config = dict(
    n_layer=12,
    d_model=64,
    n_head=2,
    n_kv_head=2,
    head_dim=32,
    d_mlp=512,
    vocab_size=2048,
    activation='tanh_gelu',
    norm='rmsnorm',
    norm_place='pre',
    norm_eps=1e-05,
    positions='rope',
    rope_base=1020.0,
    rope_fraction=0.5,
    qk_norm=True,
    attn_scale=0.332,
    bias='none',
    tie_embeddings='early',
    parallel_block=False,
    extras=['local attention windows', 'normalized values'],
    init='trunc',
    init_std_qkv=0.0625,
    init_std_o=0.0625,
    init_std_up=0.0625,
    init_std_down=0.0,
    optimizer='adamw',
    lr=0.00431,
    beta1=0.9,
    beta2=0.99,
    weight_decay=0.035,
    lr_head=0.00812,
    grad_clip=1.0,
    warmup_steps=507,
    schedule='wsd',
    decay_fraction=1.0,
    decay_shape='linear',
    final_lr_fraction=0.0,
    batch_tokens=[16384, 32768],
    seq_len=1024,
    doc_mask=True,
    train_tokens=152900000,
    steps=6515,
    dataset='wikipedia_en',
)
Each number is 200 + 20 x the weight over its row's rms, rounded and kept within 0 to 999. Layers, rows and columns count from 0. The size before them is the row's rms in percent of the matrix's.

# down: layer 9 MLP down (transposed), 512x64, rms 0.206, rows 504-511, columns 0-63
# up: layer 9 MLP up, 512x64, rms 0.206, rows 505-511, columns 0-63
down504,111,223,250,192,186,181,212,246,215,208,174,198,225,203,189,212,171,165,219,182,231,180,206,173,207,195,209,201,174,209,175,193,193,172,190,214,179,209,180,161,194,193,208,206,196,242,193,232,220,195,204,203,227,206,188,190,192,226,214,201,219,200,201,223,238
up505,094,178,179,185,189,198,180,236,211,197,187,193,191,205,198,259,247,193,217,204,194,232,206,188,172,198,202,183,226,209,203,169,228,249,171,183,182,228,189,203,179,197,217,200,194,209,217,190,208,213,192,193,193,224,201,214,190,166,174,177,195,209,212,186,231
down505,091,205,225,237,193,194,205,230,184,205,189,215,206,198,182,188,182,199,202,183,234,207,212,194,206,190,219,186,183,216,166,192,161,173,217,195,231,188,200,197,175,177,221,204,189,174,185,234,169,157,198,159,234,171,196,195,177,212,233,215,197,219,198,221,215
up506,087,142,224,212,200,188,183,225,212,224,230,164,195,188,203,209,196,191,176,198,207,209,208,209,202,169,224,196,186,214,206,183,173,184,191,207,196,198,218,195,147,194,190,180,201,214,175,227,220,215,184,231,211,217,186,203,172,195,165,207,195,187,203,182,252
down506,089,207,150,201,198,228,213,151,208,171,205,215,202,211,193,211,200,193,195,216,164,201,214,196,174,237,229,200,184,220,171,226,201,246,197,233,209,199,176,196,230,233,233,215,192,173,211,201,209,215,218,220,204,219,204,192,194,227,199,215,184,206,190,193,182
up507,090,188,142,178,222,220,213,184,215,233,211,196,193,178,199,191,252,244,209,221,202,217,186,192,181,196,215,185,193,217,222,193,213,187,208,204,189,208,199,201,164,196,179,192,201,215,189,242,228,176,193,185,203,204,181,172,185,202,179,192,244,190,203,194,173
down507,092,207,250,203,231,200,203,234,198,206,175,178,178,214,168,198,168,140,226,202,202,214,183,195,211,196,208,213,191,221,191,207,185,219,192,198,186,188,194,204,215,188,180,189,220,170,205,164,217,152,200,198,195,184,188,222,207,205,195,176,168,186,164,195,195
up508,123,179,208,207,224,151,211,193,221,245,230,184,191,203,197,210,171,214,192,174,208,211,194,185,200,199,212,151,177,232,194,202,201,184,207,223,202,215,221,231,201,211,187,193,217,190,203,163,221,162,187,218,179,203,193,169,190,190,200,193,206,194,218,162,236
down508,131,197,211,220,211,161,184,220,221,203,178,202,197,211,173,165,192,205,258,196,173,197,219,193,223,230,192,218,178,209,210,211,185,186,170,191,191,184,191,221,191,207,194,199,176,243,156,204,201,198,233,187,212,231,213,210,243,206,220,187,204,189,202,193,179
up509,098,210,168,206,216,227,203,212,233,205,184,186,227,194,230,187,197,174,178,176,196,169,189,176,198,212,230,218,196,186,167,152,191,223,200,208,235,178,202,198,200,199,224,197,176,172,207,215,180,201,224,169,188,231,213,178,195,192,191,177,232,226,209,222,211
down509,095,153,165,179,182,213,156,172,205,207,167,207,172,199,206,249,184,168,204,175,205,202,197,166,210,184,208,203,189,216,232,209,169,207,233,209,205,214,183,189,221,200,185,184,195,195,197,182,196,216,183,206,183,216,202,194,182,181,180,199,171,226,188,198,233
up510,110,160,192,168,203,145,201,207,185,204,185,169,171,173,189,235,189,223,156,195,184,197,159,170,196,187,196,202,186,187,211,196,197,214,186,201,195,206,192,217,195,177,187,184,185,173,205,220,217,201,194,219,201,219,202,180,205,189,179,193,229,225,151,212,199
down510,126,166,194,183,213,180,194,207,177,176,192,182,216,165,198,203,200,213,215,220,233,191,185,183,197,168,229,205,154,192,183,236,173,178,191,190,202,188,215,195,196,183,183,190,238,212,176,233,204,174,201,192,175,183,207,182,217,181,224,201,169,180,179,162,192
up511,117,218,179,189,236,181,194,218,213,222,192,193,212,198,207,169,228,212,190,182,235,182,190,186,223,220,203,197,191,232,176,201,188,194,208,238,201,234,200,208,219,192,189,200,198,198,244,233,213,179,177,161,177,221,190,189,179,208,207,161,185,176,164,181,206
down511,122,219,166,198,188,219,225,239,204,186,223,191,235,179,193,191,194,208,210,178,189,189,183,184,198,204,216,184,182,191,179,231,186,221,213,210,194,217,195,197,270,207,212,206,226,164,210,226,175,164,205,191,216,209,202,198,181,210,217,209,196,211,219,157,216